From a checkpoint of a small transformer trained on Wikipedia: 10.6M parameters.
Each number is 200 + 30 x the weight over the matrix's rms, rounded and kept within 0 to 999. Layers, rows and columns count from 0.

# layer 4 MLP up, 704x256, rms 0.0976, rows 621-639, columns 128-255
196,181,183,189,219,237,262,221,222,182,201,196,159,227,159,217,228,223,202,217,184,200,232,203,171,165,197,205,183,206,202,132,172,209,189,210,243,149,189,211,180,166,196,225,235,195,213,189,254,246,244,171,176,208,273,200,220,204,228,211,195,236,195,207,214,202,199,265,202,225,241,171,187,223,251,262,212,244,187,157,214,192,228,225,216,219,216,180,157,224,236,160,180,236,233,167,150,218,195,179,206,170,198,194,184,241,148,209,193,189,167,254,207,213,143,198,250,211,170,220,217,208,223,161,155,178,193,148
224,210,210,218,222,163,227,172,261,207,164,198,242,221,105,243,287,216,154,266,216,228,181,159,212,244,237,224,234,207,243,236,286,187,142,159,208,162,197,200,231,235,179,212,217,204,218,206,180,133,132,168,216,219,187,144,155,186,193,213,226,179,149,227,155,196,183,185,210,175,219,169,240,196,216,194,206,214,200,192,149,224,230,186,197,228,155,186,176,180,185,152,170,177,205,245,225,179,208,174,149,176,241,176,217,215,146,213,219,236,223,180,214,163,189,211,186,232,231,236,185,195,231,172,206,187,209,196
138,155,194,179,222,239,209,230,134,219,251,251,214,208,208,242,214,265,152,210,226,186,215,195,195,251,226,210,191,200,164,205,221,190,193,196,181,206,187,214,206,131,254,182,202,238,233,216,208,222,203,198,197,224,158,194,218,190,203,166,135,204,196,209,204,167,195,144,194,230,212,198,213,194,161,179,161,226,157,208,196,184,185,163,173,181,188,184,205,215,198,201,227,177,194,232,158,192,183,207,190,229,199,234,173,199,162,188,236,167,145,151,165,214,194,243,204,226,252,212,207,190,231,191,138,193,193,187
202,215,170,246,182,194,203,255,208,235,179,180,250,216,222,175,151,207,217,220,173,148,180,240,151,205,188,212,178,190,185,205,178,215,121,180,212,204,208,167,193,221,154,183,240,217,231,164,178,231,210,176,186,216,169,217,153,190,268,205,161,223,187,236,244,177,223,216,188,163,231,172,180,176,272,248,224,231,177,213,125,182,190,185,228,226,177,199,198,170,230,180,194,209,226,226,226,249,207,191,220,209,226,179,251,204,216,191,191,166,197,194,191,178,228,179,214,161,203,186,172,195,232,259,201,194,186,162
251,189,206,196,178,190,189,163,198,187,248,195,192,194,224,169,224,217,190,204,240,185,238,220,200,190,155,202,203,185,241,125,259,208,199,225,214,188,187,204,187,215,194,204,229,172,209,235,231,175,191,229,244,184,138,198,197,181,174,155,243,202,249,174,180,230,159,186,201,198,173,185,184,197,166,183,163,216,219,206,205,163,179,171,173,198,257,218,241,246,198,253,224,176,170,226,184,257,175,175,193,204,163,221,224,225,225,177,254,155,255,186,198,166,246,205,180,231,161,149,191,182,216,203,196,191,156,226
141,237,223,205,185,205,165,190,201,184,207,210,200,234,218,159,155,182,197,215,191,229,190,237,211,141,139,238,177,155,132,222,180,219,153,217,231,184,227,220,221,179,199,165,164,220,145,228,144,241,217,241,203,198,160,208,213,187,168,203,173,207,220,192,237,159,196,185,231,120,256,203,164,184,206,205,203,190,169,189,216,152,197,205,191,251,203,166,202,224,212,235,217,184,176,226,216,194,204,191,258,195,173,217,266,229,229,148,207,264,222,222,172,265,222,218,168,201,176,235,242,189,255,180,194,277,201,240
154,184,244,219,224,224,221,259,230,217,202,181,250,211,187,165,184,224,212,178,180,163,169,222,256,224,221,191,187,220,250,220,198,194,217,152,217,141,207,207,176,236,159,190,192,148,166,163,182,279,224,197,163,218,183,226,251,215,200,165,225,271,261,207,245,229,185,193,173,197,200,213,171,144,187,181,198,200,220,226,227,185,213,228,163,197,219,198,246,196,227,205,224,200,225,222,187,235,175,220,174,209,199,195,183,200,258,177,203,188,189,172,225,175,205,190,195,192,196,212,235,174,222,169,206,186,197,215
237,199,219,161,269,108,172,170,197,194,162,230,169,224,207,220,245,221,169,184,217,181,192,175,172,177,285,213,203,191,209,192,200,205,165,221,237,166,224,162,176,198,214,220,195,208,259,172,245,249,180,178,236,176,167,213,200,186,235,191,204,246,176,175,229,206,203,222,211,231,178,158,207,205,209,175,195,200,221,186,207,166,203,233,203,197,228,183,186,221,261,191,248,193,202,226,261,221,194,215,164,207,241,176,250,186,195,215,183,249,176,162,167,214,238,183,168,205,234,176,203,179,182,239,213,203,219,182
182,225,155,179,196,215,204,228,182,183,207,194,203,199,179,231,172,177,154,194,221,219,189,224,223,173,216,149,190,191,231,231,218,181,189,218,209,201,224,177,203,165,254,254,186,217,168,216,209,203,125,192,169,175,147,146,185,131,225,170,204,224,189,179,185,182,146,188,236,186,147,189,206,230,287,227,187,274,161,232,179,208,202,201,187,236,169,170,207,190,212,214,247,190,171,248,186,167,173,235,221,169,189,245,242,191,221,285,185,205,198,180,180,162,224,200,201,205,213,254,188,155,144,231,171,184,213,218
169,209,152,140,204,147,168,190,184,237,180,203,241,186,149,197,178,209,223,229,215,215,233,220,194,179,209,156,215,184,256,170,182,201,202,197,192,209,184,221,143,206,176,234,204,212,128,171,203,233,195,195,186,198,210,228,242,182,233,254,171,202,175,206,169,220,222,189,226,170,224,226,166,218,240,168,246,238,226,237,178,183,165,218,176,240,242,212,175,187,217,175,237,193,197,192,216,160,154,213,177,221,170,155,166,237,253,160,199,199,189,190,214,173,214,205,194,223,218,235,183,193,133,208,199,196,210,223
188,256,179,215,162,207,154,181,197,227,162,191,165,170,213,280,183,202,206,171,212,180,188,194,130,190,234,197,201,234,176,224,185,180,216,248,141,207,178,211,179,179,167,132,244,189,195,188,174,224,229,238,240,242,178,213,206,150,170,178,227,207,194,212,169,190,206,216,237,215,220,220,163,191,160,206,236,207,198,260,213,154,238,200,210,234,162,208,238,221,179,175,187,175,198,238,233,172,211,165,225,201,177,245,169,232,170,246,230,163,243,219,215,201,222,111,213,169,276,231,204,219,220,269,181,160,182,156
209,259,193,184,205,229,213,168,181,148,199,203,236,182,191,229,177,235,150,172,148,247,158,201,214,215,207,222,186,236,233,232,217,172,144,203,180,209,211,217,199,178,154,211,238,258,229,194,185,167,160,210,197,238,203,245,214,218,225,214,180,176,169,179,232,191,168,258,208,145,176,161,261,202,256,158,197,200,238,233,182,230,162,200,236,213,193,222,207,199,224,201,187,234,240,182,221,235,175,169,225,246,213,209,216,153,206,248,195,191,210,189,190,185,239,209,206,190,236,219,164,172,245,205,188,181,250,166
226,216,199,193,196,196,142,184,156,203,235,246,179,197,254,195,253,187,252,206,211,141,167,216,191,194,213,203,163,212,209,229,213,187,190,252,250,194,208,172,251,187,191,174,166,214,228,195,155,199,202,221,245,191,159,191,213,256,189,175,142,289,187,233,197,214,162,259,240,192,224,227,176,185,225,212,201,236,137,194,203,218,207,221,172,218,262,212,213,209,207,217,232,230,177,180,162,212,224,196,215,195,205,193,177,198,188,188,152,215,154,187,188,252,212,192,180,138,240,217,226,188,216,175,217,174,198,200
184,182,205,249,221,153,189,235,143,219,215,249,235,208,203,182,246,232,178,198,145,158,142,233,201,244,134,201,195,191,225,232,181,218,200,154,178,225,240,202,167,192,201,188,210,220,204,230,171,198,144,193,187,219,217,177,188,123,196,173,228,244,189,176,221,189,210,155,196,164,231,187,196,207,185,188,180,202,195,215,192,225,159,190,180,235,173,126,220,102,207,192,211,191,212,202,219,158,188,198,216,193,174,228,191,168,199,219,205,174,219,202,199,165,245,205,195,199,127,186,241,179,197,202,211,220,186,205
181,203,212,188,217,203,127,203,162,175,215,165,225,166,190,191,154,192,228,217,188,162,220,184,180,243,181,230,172,237,226,151,190,237,161,189,191,201,193,220,200,181,210,210,183,200,226,247,220,177,229,183,209,194,199,263,137,235,264,151,185,201,232,179,221,210,244,171,215,206,184,205,198,225,264,171,241,202,159,207,171,173,214,188,173,167,211,140,148,186,228,198,196,227,251,204,191,227,172,139,210,204,223,233,206,225,245,194,231,150,193,167,158,206,270,214,196,181,188,215,195,180,185,220,171,150,108,180
235,183,164,204,173,152,155,180,199,192,146,216,181,177,200,191,180,215,185,198,233,166,192,186,200,204,171,192,201,222,233,193,245,170,188,181,172,162,189,159,191,210,221,193,198,217,200,178,204,206,213,177,296,291,202,152,195,190,203,188,272,229,218,241,170,218,193,247,139,191,133,251,208,134,227,197,171,262,154,188,228,189,159,220,218,210,233,150,202,176,201,253,227,215,222,162,167,176,165,186,174,203,136,172,258,194,194,206,269,211,217,157,192,226,224,226,155,218,221,167,138,205,182,206,230,230,264,145
191,256,230,203,199,193,148,227,195,183,226,188,203,192,161,217,200,232,160,161,209,168,215,173,212,199,149,223,215,231,234,200,187,201,212,225,212,173,200,177,234,220,145,233,186,194,204,167,216,197,189,157,165,193,162,139,233,206,177,185,237,192,235,234,210,215,191,194,184,233,244,207,173,208,211,214,189,215,180,197,243,188,178,202,145,205,185,187,243,249,227,189,152,201,170,215,169,137,153,219,210,200,186,205,179,233,200,239,166,180,159,203,191,197,200,228,188,178,238,212,170,209,269,148,221,201,199,173
217,209,198,198,220,219,220,220,216,219,205,259,113,213,197,175,169,195,252,131,235,152,223,193,172,250,203,236,212,181,176,207,267,170,180,187,180,213,217,200,221,220,206,226,203,220,209,218,170,201,173,168,228,227,184,188,205,182,168,207,203,206,207,178,247,192,186,213,201,197,144,199,222,205,255,201,144,225,217,208,193,191,163,179,193,152,230,165,210,203,220,211,223,208,247,233,181,179,183,252,183,187,191,215,230,207,146,182,152,194,210,207,181,254,169,199,185,204,207,182,172,216,217,208,208,202,198,182
150,253,258,166,205,229,204,201,187,222,174,136,188,213,175,194,217,150,200,170,249,166,172,183,185,169,201,172,218,191,182,246,203,277,187,231,222,182,199,243,187,170,179,163,205,233,200,214,179,219,172,209,190,177,229,211,192,200,183,214,228,135,188,195,154,112,195,185,261,157,239,160,204,164,160,189,184,199,255,123,191,211,257,227,269,166,221,239,143,228,225,237,136,188,249,164,181,156,231,211,236,198,175,226,191,212,178,192,211,241,241,195,216,193,179,207,216,154,218,168,190,213,228,176,153,208,175,238
# layer 4 MLP down (transposed), 704x256, rms 0.0886, rows 621-638, columns 128-255
240,202,222,173,217,278,153,187,162,175,172,235,270,165,193,188,217,124,241,203,175,180,208,210,196,195,218,225,179,205,210,154,207,163,187,179,181,271,161,200,163,247,258,175,189,187,200,202,168,194,192,164,213,163,212,188,169,178,226,242,211,203,241,184,198,180,238,153,188,229,224,232,187,208,266,187,237,238,195,168,186,183,182,207,170,230,196,227,197,183,197,199,221,192,250,233,176,253,266,171,211,199,212,196,174,259,250,166,178,215,234,194,161,201,218,183,232,186,173,151,150,205,179,174,176,221,184,186
155,237,248,205,182,183,200,203,225,269,180,202,260,224,130,272,240,221,192,182,209,197,188,232,195,195,219,204,251,181,196,232,203,198,212,138,208,201,222,225,183,243,223,227,176,224,196,248,245,201,208,249,181,184,189,178,158,207,238,215,168,187,136,218,196,234,170,168,218,194,182,174,155,189,177,189,128,113,150,165,208,147,224,181,203,258,197,206,177,286,203,213,208,213,207,246,196,184,231,176,191,196,210,196,176,226,183,254,167,229,218,230,251,215,196,210,217,182,223,218,191,192,243,150,219,145,216,215
150,233,238,230,194,217,186,176,200,216,140,259,239,200,232,184,201,158,189,241,200,158,189,109,178,236,153,204,135,253,189,190,163,184,261,180,213,189,190,194,207,223,207,220,171,214,240,253,176,183,220,145,148,211,136,194,121,223,231,189,193,262,196,243,160,188,158,217,178,180,198,246,201,178,168,196,138,203,185,160,233,177,189,213,173,191,211,219,188,210,222,202,233,209,251,193,171,208,212,220,270,196,183,206,189,189,207,241,175,216,206,187,208,172,225,158,223,135,204,265,193,194,227,184,197,217,194,199
176,246,248,207,140,196,208,197,151,212,213,189,186,210,241,228,168,195,193,234,179,209,179,152,185,223,201,203,233,198,203,189,198,204,202,191,190,180,235,212,214,211,262,261,244,223,182,171,181,203,143,189,229,200,250,167,243,179,158,171,204,198,178,179,216,223,163,175,156,226,209,220,168,209,192,177,102,221,190,237,168,131,225,182,229,168,180,234,135,235,217,212,211,202,176,183,180,190,145,193,189,156,176,172,167,204,189,262,225,163,154,186,191,174,197,183,162,175,164,158,244,203,187,197,171,199,194,203
224,220,249,167,178,194,214,161,230,174,230,174,162,186,130,195,155,206,175,206,232,191,207,193,214,165,163,142,204,222,268,164,200,182,192,251,205,216,150,215,214,220,174,181,242,150,209,215,213,236,231,202,202,207,184,192,202,207,173,215,196,220,227,257,233,204,114,193,254,234,235,192,160,177,176,185,208,169,210,260,211,228,190,159,203,228,230,153,271,248,222,195,173,132,204,185,167,196,198,185,189,197,149,226,225,234,196,167,218,221,220,182,201,175,193,231,195,157,176,205,210,201,230,223,201,202,160,240
184,236,187,218,169,136,218,171,218,137,183,210,230,233,192,214,121,196,196,170,222,188,182,204,153,152,197,202,179,181,152,198,185,182,208,197,192,175,211,229,214,173,200,247,182,189,183,213,234,244,149,168,195,178,191,208,185,196,188,209,169,216,187,244,213,186,214,212,231,220,221,227,170,169,218,185,212,197,191,190,200,190,208,235,193,181,167,160,196,193,226,225,201,174,181,210,193,150,233,182,217,259,185,254,249,220,232,136,184,212,213,237,203,219,202,176,186,184,174,205,240,176,199,184,206,167,254,147
180,198,194,184,176,187,171,139,179,180,154,199,186,152,204,238,225,155,163,237,228,219,231,173,109,191,190,203,226,176,137,216,190,193,146,194,181,252,182,169,242,158,253,204,249,226,227,210,196,147,177,239,225,210,193,150,195,215,214,228,150,147,152,175,203,196,186,207,257,197,221,193,205,261,211,238,215,184,231,150,180,213,184,167,237,196,206,216,194,218,196,234,156,226,200,186,202,192,215,175,239,158,213,162,216,180,166,195,218,239,178,243,175,220,174,182,218,193,164,200,200,224,199,214,159,225,216,183
148,170,182,196,158,176,216,215,201,183,215,232,231,213,245,167,227,143,236,213,194,164,244,213,232,183,183,168,160,200,216,220,178,213,239,220,168,200,221,217,209,166,207,201,195,197,160,254,175,133,220,206,199,209,208,217,153,218,184,178,261,143,181,173,231,186,179,226,201,233,195,171,150,214,180,220,167,227,211,223,235,228,226,167,240,144,187,204,194,183,232,203,155,187,196,215,173,154,224,168,164,200,167,190,223,189,186,181,167,189,221,179,208,167,207,178,216,219,243,223,169,199,221,228,199,221,175,192
207,178,215,195,252,218,196,188,188,181,209,220,186,192,190,239,166,203,222,224,163,253,228,194,228,237,231,232,239,251,190,201,175,182,214,218,184,227,254,184,241,165,176,133,180,263,204,199,220,205,230,180,240,190,187,236,218,169,201,195,171,121,173,202,194,232,160,214,159,228,186,233,194,162,213,232,200,149,181,234,213,228,182,216,245,214,179,204,135,241,238,192,185,203,188,200,220,194,193,163,153,160,217,183,171,198,212,171,185,255,212,192,208,219,202,152,197,227,171,200,196,206,165,180,222,231,191,168
196,144,209,223,204,182,159,143,231,191,262,221,234,203,166,219,226,260,173,314,209,184,204,194,193,191,208,193,168,221,181,211,178,195,166,211,196,221,192,228,278,211,212,169,176,181,176,203,208,203,234,201,173,180,161,171,223,190,220,222,177,201,175,141,210,255,165,163,197,193,206,219,148,219,201,189,192,199,188,219,187,215,217,231,212,210,175,205,205,215,215,206,222,155,176,195,223,196,167,212,221,214,203,163,185,159,179,225,167,171,211,229,190,180,188,213,202,246,208,159,234,217,212,188,189,225,210,242
212,189,275,185,203,157,211,210,165,233,179,180,214,202,205,200,207,205,217,241,172,205,217,229,169,196,221,194,185,113,181,176,146,168,197,209,249,237,235,204,213,201,211,183,179,260,199,217,211,86,215,204,193,191,196,145,197,234,232,207,155,199,167,226,184,195,178,193,167,199,174,186,185,215,192,198,223,207,182,193,188,165,214,270,214,206,188,196,276,193,168,234,188,240,200,194,207,210,222,186,187,219,216,165,144,150,243,199,234,180,191,221,234,230,216,176,214,127,213,249,180,203,229,200,184,222,204,257
171,193,179,207,174,200,177,194,215,11,154,218,224,216,219,212,178,201,219,144,174,249,232,241,207,224,165,179,222,190,216,190,202,181,204,159,188,203,243,156,171,207,176,234,162,206,216,207,166,196,175,149,198,215,206,196,197,182,218,223,211,185,174,224,250,244,222,163,133,191,197,222,230,188,183,180,152,220,220,194,190,185,177,197,168,183,191,187,250,152,188,174,197,212,210,211,223,178,223,217,224,148,171,202,226,205,190,193,192,205,197,223,205,200,179,157,235,152,262,183,204,202,194,201,189,223,272,168
229,181,201,181,152,211,220,219,218,237,182,199,212,185,219,206,202,220,210,200,184,187,219,247,186,217,217,228,187,229,115,200,153,228,209,195,190,231,165,167,212,208,183,213,178,181,241,201,199,246,124,212,203,185,199,202,248,180,207,196,215,196,156,163,235,196,217,193,177,262,188,203,162,226,234,207,226,174,196,224,234,218,204,204,204,177,150,231,189,196,178,220,193,183,156,207,234,191,234,233,253,248,219,163,142,214,217,204,237,175,194,177,140,264,178,184,181,165,195,184,232,224,196,185,196,220,191,175
218,258,198,205,148,231,224,134,223,196,184,195,232,220,188,202,225,206,225,214,193,234,188,181,204,150,223,141,207,184,196,135,227,149,200,186,213,222,131,120,260,226,179,182,215,216,192,203,224,236,205,214,165,201,215,218,225,161,217,258,208,180,197,224,191,199,195,214,177,206,166,142,178,215,263,190,266,246,225,176,247,226,220,201,205,205,231,190,186,202,228,216,207,189,202,158,215,198,166,179,176,172,201,192,172,216,161,157,277,187,112,198,230,208,221,225,217,214,189,205,177,262,218,177,224,206,166,269
178,191,257,194,254,239,212,157,230,167,181,165,253,222,192,181,192,238,180,179,159,197,160,166,194,246,234,241,219,200,196,160,218,190,200,184,165,196,207,220,212,232,212,181,208,197,217,207,149,238,200,197,209,182,191,185,181,185,210,152,177,199,165,202,247,194,276,209,160,221,157,164,145,177,235,184,215,193,234,170,174,147,215,205,165,248,170,152,242,182,197,214,190,171,133,148,188,228,183,177,262,210,208,225,205,211,183,184,223,222,192,170,208,224,247,208,216,222,201,164,192,232,185,185,198,216,129,194
214,239,180,234,176,180,140,166,258,177,150,161,165,217,206,201,171,221,186,201,265,164,202,206,199,240,204,198,173,280,261,208,230,156,153,188,220,179,150,150,256,180,208,151,208,158,202,192,124,223,236,178,216,260,214,133,203,194,194,233,238,196,229,170,134,245,207,185,175,195,186,236,192,163,212,261,157,200,226,144,237,166,208,178,222,224,199,177,186,143,243,240,219,175,239,180,219,168,200,202,210,201,185,174,210,257,164,156,167,231,167,210,177,234,217,230,230,138,242,200,166,157,227,161,249,215,275,163
185,185,193,219,229,194,224,199,220,188,234,155,193,165,207,193,173,200,173,147,231,222,178,192,209,222,181,202,221,203,180,195,212,193,230,218,237,209,238,209,199,228,197,196,229,172,184,230,265,226,192,207,217,198,200,190,204,182,210,154,185,129,169,195,196,242,164,256,212,202,232,177,216,222,219,157,183,180,278,244,211,182,203,210,239,188,225,169,215,214,193,192,252,185,215,216,237,217,192,136,231,174,193,186,183,178,241,231,244,183,259,199,200,210,229,211,183,233,165,192,183,213,142,237,185,185,246,204
158,215,152,225,217,212,220,224,189,188,162,202,195,245,224,202,208,189,211,138,184,153,231,173,181,173,220,189,236,155,206,194,197,192,200,228,221,230,216,184,168,206,238,213,200,199,166,185,227,231,156,202,199,249,264,219,194,207,226,193,243,224,220,197,234,199,174,200,178,200,181,219,218,217,178,230,196,241,196,190,186,215,216,181,193,223,191,182,121,216,201,241,198,185,182,234,219,182,210,193,173,146,199,211,219,205,190,229,180,192,181,157,211,144,175,211,230,190,209,157,224,220,197,169,164,152,243,199
# layer 4 MLP gate, 704x256, rms 0.0991, rows 622-639, columns 128-255
205,185,214,171,177,178,175,196,217,226,185,221,234,251,201,177,239,206,218,191,181,207,102,180,220,185,201,179,144,232,202,200,158,197,179,179,198,196,241,204,204,194,234,192,215,195,220,215,240,178,207,217,239,230,184,161,188,236,192,225,167,214,202,224,185,269,191,193,225,198,182,211,212,200,218,215,217,234,251,238,173,221,197,228,165,163,207,181,213,187,179,200,215,167,225,211,246,232,242,158,237,183,209,208,200,182,187,180,181,187,191,254,180,225,223,213,186,237,207,207,237,161,162,189,218,206,259,155
214,197,202,175,213,178,209,191,188,197,167,165,235,194,214,163,162,175,241,148,152,216,141,235,188,165,235,188,201,189,145,197,184,187,209,171,176,210,214,151,152,173,193,170,214,237,177,199,231,228,223,253,209,210,221,202,234,216,158,164,166,195,189,181,196,250,190,202,165,180,195,175,212,214,192,203,267,185,217,210,182,204,200,213,215,161,139,171,221,177,181,175,218,233,200,216,254,219,192,168,174,206,199,208,180,150,193,218,152,183,245,197,256,191,160,227,210,215,165,163,185,196,156,186,243,201,265,151
212,158,215,179,205,212,207,195,240,203,186,153,224,166,216,130,203,219,222,182,178,173,182,196,162,177,158,231,247,169,177,218,169,266,195,232,226,159,198,173,218,213,205,189,183,179,154,233,218,203,248,181,208,218,192,239,195,159,258,203,154,157,221,256,253,229,190,118,178,198,157,220,216,189,172,208,206,217,227,149,204,223,206,195,183,249,199,236,246,193,168,193,246,208,180,251,204,235,202,236,209,166,195,167,175,217,230,167,198,210,164,256,142,219,183,183,287,214,219,217,205,227,130,204,211,215,219,166
158,213,200,198,205,216,252,227,188,185,154,178,216,187,192,185,229,237,188,186,201,173,183,125,130,209,258,193,196,239,262,250,202,203,205,164,201,267,224,190,217,200,220,257,192,169,239,183,179,192,173,209,223,184,170,197,234,201,163,193,161,236,196,174,180,234,204,207,230,229,244,241,206,229,230,227,199,201,164,192,229,181,163,182,201,153,166,212,220,150,181,172,164,206,236,206,200,188,173,211,209,209,248,182,245,210,164,216,192,172,233,197,239,246,172,173,175,156,240,182,267,205,222,185,209,238,229,204
250,169,184,206,183,178,233,199,223,141,191,197,176,173,189,222,259,195,216,182,199,191,151,188,148,203,175,176,186,214,245,193,203,190,224,183,148,197,190,204,195,241,220,223,260,164,202,190,224,196,177,193,204,222,207,215,251,191,216,197,243,189,196,232,158,225,207,233,156,242,131,229,215,221,188,186,199,202,223,180,173,266,179,174,187,133,210,235,260,215,157,238,205,208,218,153,189,210,203,190,178,262,226,213,183,196,194,184,173,162,195,192,239,138,173,198,225,186,207,177,184,221,193,225,221,165,217,164
183,176,152,251,253,220,226,276,161,182,190,240,209,183,210,177,198,244,184,197,167,191,184,211,267,213,290,213,217,202,193,215,304,179,251,227,207,170,213,191,224,220,196,170,179,150,172,203,172,261,209,158,162,233,230,319,211,220,199,212,284,239,203,192,217,191,226,196,144,193,243,209,219,172,191,188,222,206,179,213,241,186,240,215,187,273,202,153,180,122,217,173,205,179,166,256,186,180,236,230,181,176,180,197,207,167,244,219,260,153,229,186,240,164,207,147,175,132,215,198,238,135,206,181,235,172,172,182
148,168,133,186,176,224,214,231,209,179,222,220,238,181,257,148,201,166,217,206,222,182,175,220,196,156,180,132,153,182,191,243,202,191,292,223,181,230,218,195,230,194,192,204,253,250,182,223,131,205,156,285,176,206,255,257,216,187,146,171,237,208,173,187,196,165,171,174,223,182,179,216,179,204,211,199,152,198,223,257,213,242,198,199,210,208,211,194,238,193,156,175,253,165,176,191,166,184,237,195,184,234,222,219,189,253,212,176,218,227,272,149,243,186,170,233,210,202,109,181,210,242,151,182,187,205,230,171
197,189,165,147,160,238,165,216,203,224,184,204,227,230,217,234,207,163,175,158,255,135,177,221,247,181,186,218,176,208,224,225,189,231,210,201,190,208,167,200,221,203,197,230,227,188,236,207,153,175,210,207,190,146,233,186,216,177,236,169,221,252,166,196,199,125,209,180,233,221,146,201,199,196,189,176,183,208,208,143,242,196,187,184,205,200,198,243,234,164,206,215,200,150,181,222,171,211,232,209,213,216,198,192,280,168,219,169,260,164,176,169,219,176,271,191,222,229,197,196,249,155,184,210,219,167,242,186
158,208,257,206,188,197,189,226,104,173,171,179,177,160,217,205,152,185,202,86,181,171,187,193,222,204,202,208,210,157,230,172,228,209,193,223,173,229,235,228,195,164,218,227,239,223,231,232,202,182,132,208,176,210,239,175,170,176,237,175,226,156,197,207,226,145,199,233,188,228,172,153,268,211,167,155,176,210,233,200,182,228,217,182,245,199,210,192,253,227,185,233,194,217,254,208,227,120,175,186,217,203,259,250,248,171,209,164,170,241,251,138,190,171,185,263,190,173,201,215,121,237,206,211,205,156,184,187
188,207,191,215,192,195,203,232,176,185,169,159,192,248,221,189,202,232,190,211,223,151,188,180,221,200,229,197,249,190,192,193,199,204,164,172,198,233,167,173,182,184,255,161,216,223,160,200,183,152,163,197,191,184,225,204,238,150,178,193,196,209,163,158,230,186,234,157,165,169,192,202,172,229,235,201,166,172,226,191,179,260,182,202,222,161,241,210,199,154,246,224,204,139,146,180,208,177,224,183,185,248,240,203,241,196,170,185,208,158,233,178,176,195,126,197,296,243,161,158,183,248,171,207,181,172,235,214
192,145,195,201,245,191,196,210,183,195,188,232,195,198,220,223,219,196,184,192,175,137,220,182,147,252,226,218,178,232,173,195,210,212,203,207,209,245,192,155,210,230,207,271,177,141,199,195,204,209,151,203,257,239,220,176,185,182,185,187,174,225,169,166,216,226,190,181,135,215,165,275,258,232,187,223,177,253,169,162,169,208,201,193,236,123,191,173,218,151,165,160,143,176,178,232,237,208,197,157,178,178,211,196,210,242,188,215,173,228,202,175,225,184,181,204,220,167,229,206,229,151,164,176,250,217,212,198
198,220,198,188,174,263,121,240,146,182,247,213,220,194,203,215,265,215,184,169,179,197,213,205,183,174,138,243,201,213,124,205,226,179,192,228,175,197,141,178,233,144,153,214,207,167,199,197,208,218,215,170,192,149,192,204,214,173,187,196,220,204,112,207,219,201,154,179,201,219,242,223,225,228,208,144,258,210,168,154,254,219,186,170,196,224,156,189,194,221,192,269,234,194,196,218,277,241,220,185,210,187,197,218,162,203,253,223,242,170,212,185,175,226,200,189,246,178,194,244,196,198,273,187,219,169,179,189
203,185,168,184,194,257,179,203,160,210,171,186,180,167,158,190,184,273,227,190,220,234,205,215,234,229,235,257,194,209,197,172,219,215,242,188,220,144,196,207,148,148,204,194,209,174,244,145,229,212,166,178,227,195,200,234,173,184,190,186,199,241,148,213,140,197,175,209,210,246,206,168,267,199,209,183,176,204,166,193,231,203,209,220,180,194,209,174,196,201,255,205,293,254,260,212,184,163,193,168,207,202,157,255,185,227,163,179,170,198,215,159,187,190,174,231,253,219,212,169,213,194,215,157,254,208,214,206
211,244,177,193,191,178,164,168,194,200,208,237,218,263,221,164,184,180,198,200,222,251,199,194,196,210,193,205,197,207,179,236,167,106,282,203,185,201,204,207,236,265,247,175,197,165,204,154,133,256,204,207,187,177,215,219,268,183,202,205,197,249,194,249,240,209,187,243,145,208,186,167,188,191,234,135,179,193,216,177,227,189,228,182,211,188,256,262,238,183,223,246,204,217,255,173,174,183,208,246,188,158,125,220,186,159,156,201,152,167,207,210,203,226,173,231,186,187,273,151,213,218,135,177,169,204,336,227
209,208,163,246,214,241,194,189,214,180,207,198,206,247,239,199,191,159,185,220,202,201,226,179,170,243,207,220,145,224,213,191,194,218,208,172,178,212,211,252,220,231,192,169,211,147,211,209,114,181,239,220,165,181,179,188,180,178,159,226,191,198,178,187,202,189,160,185,228,209,185,184,155,245,222,169,212,178,222,197,196,167,198,168,213,126,162,185,229,160,235,223,174,178,202,220,196,227,256,218,235,188,219,230,212,202,135,180,159,204,229,212,215,217,223,216,237,169,155,221,250,179,236,184,205,213,193,184
189,152,209,180,203,260,194,231,189,227,215,180,180,209,166,211,167,202,200,194,172,191,190,254,220,250,117,171,196,230,223,259,160,183,245,196,216,227,188,209,184,240,215,154,194,180,196,206,170,183,247,281,153,182,235,251,207,212,179,213,177,195,266,183,163,177,176,164,149,184,202,207,175,279,188,174,133,224,252,187,211,264,151,226,217,151,186,161,182,190,189,237,182,226,252,250,206,222,155,222,198,152,149,182,197,217,186,172,251,205,186,167,193,191,161,228,247,206,208,204,213,206,207,175,169,244,187,212
176,176,190,224,176,188,205,196,138,138,153,183,166,227,211,252,216,196,216,170,218,186,223,154,195,226,209,218,188,272,190,238,201,203,189,220,209,224,194,164,312,221,189,178,233,209,220,216,227,207,173,170,191,187,252,157,225,162,185,183,196,178,215,168,211,172,251,231,230,184,130,160,209,249,193,199,212,238,188,200,241,204,176,180,253,192,204,226,194,187,195,185,143,160,201,186,186,158,167,134,196,165,236,179,229,230,190,210,149,208,217,170,201,163,206,194,202,179,207,222,171,172,203,209,188,184,250,177
212,174,244,167,201,177,174,150,189,215,189,162,220,204,248,209,231,164,201,229,216,169,205,241,244,201,190,183,210,230,128,195,172,233,228,185,234,173,201,158,269,233,225,210,201,215,174,171,236,191,174,245,207,215,203,209,229,162,235,209,237,220,210,243,197,248,173,209,216,259,168,201,162,225,296,193,204,216,197,176,180,186,187,254,217,219,230,238,208,180,241,189,194,262,181,212,205,211,195,180,244,178,176,216,193,173,169,197,189,193,238,231,183,163,181,284,234,255,187,159,195,128,181,249,156,234,187,251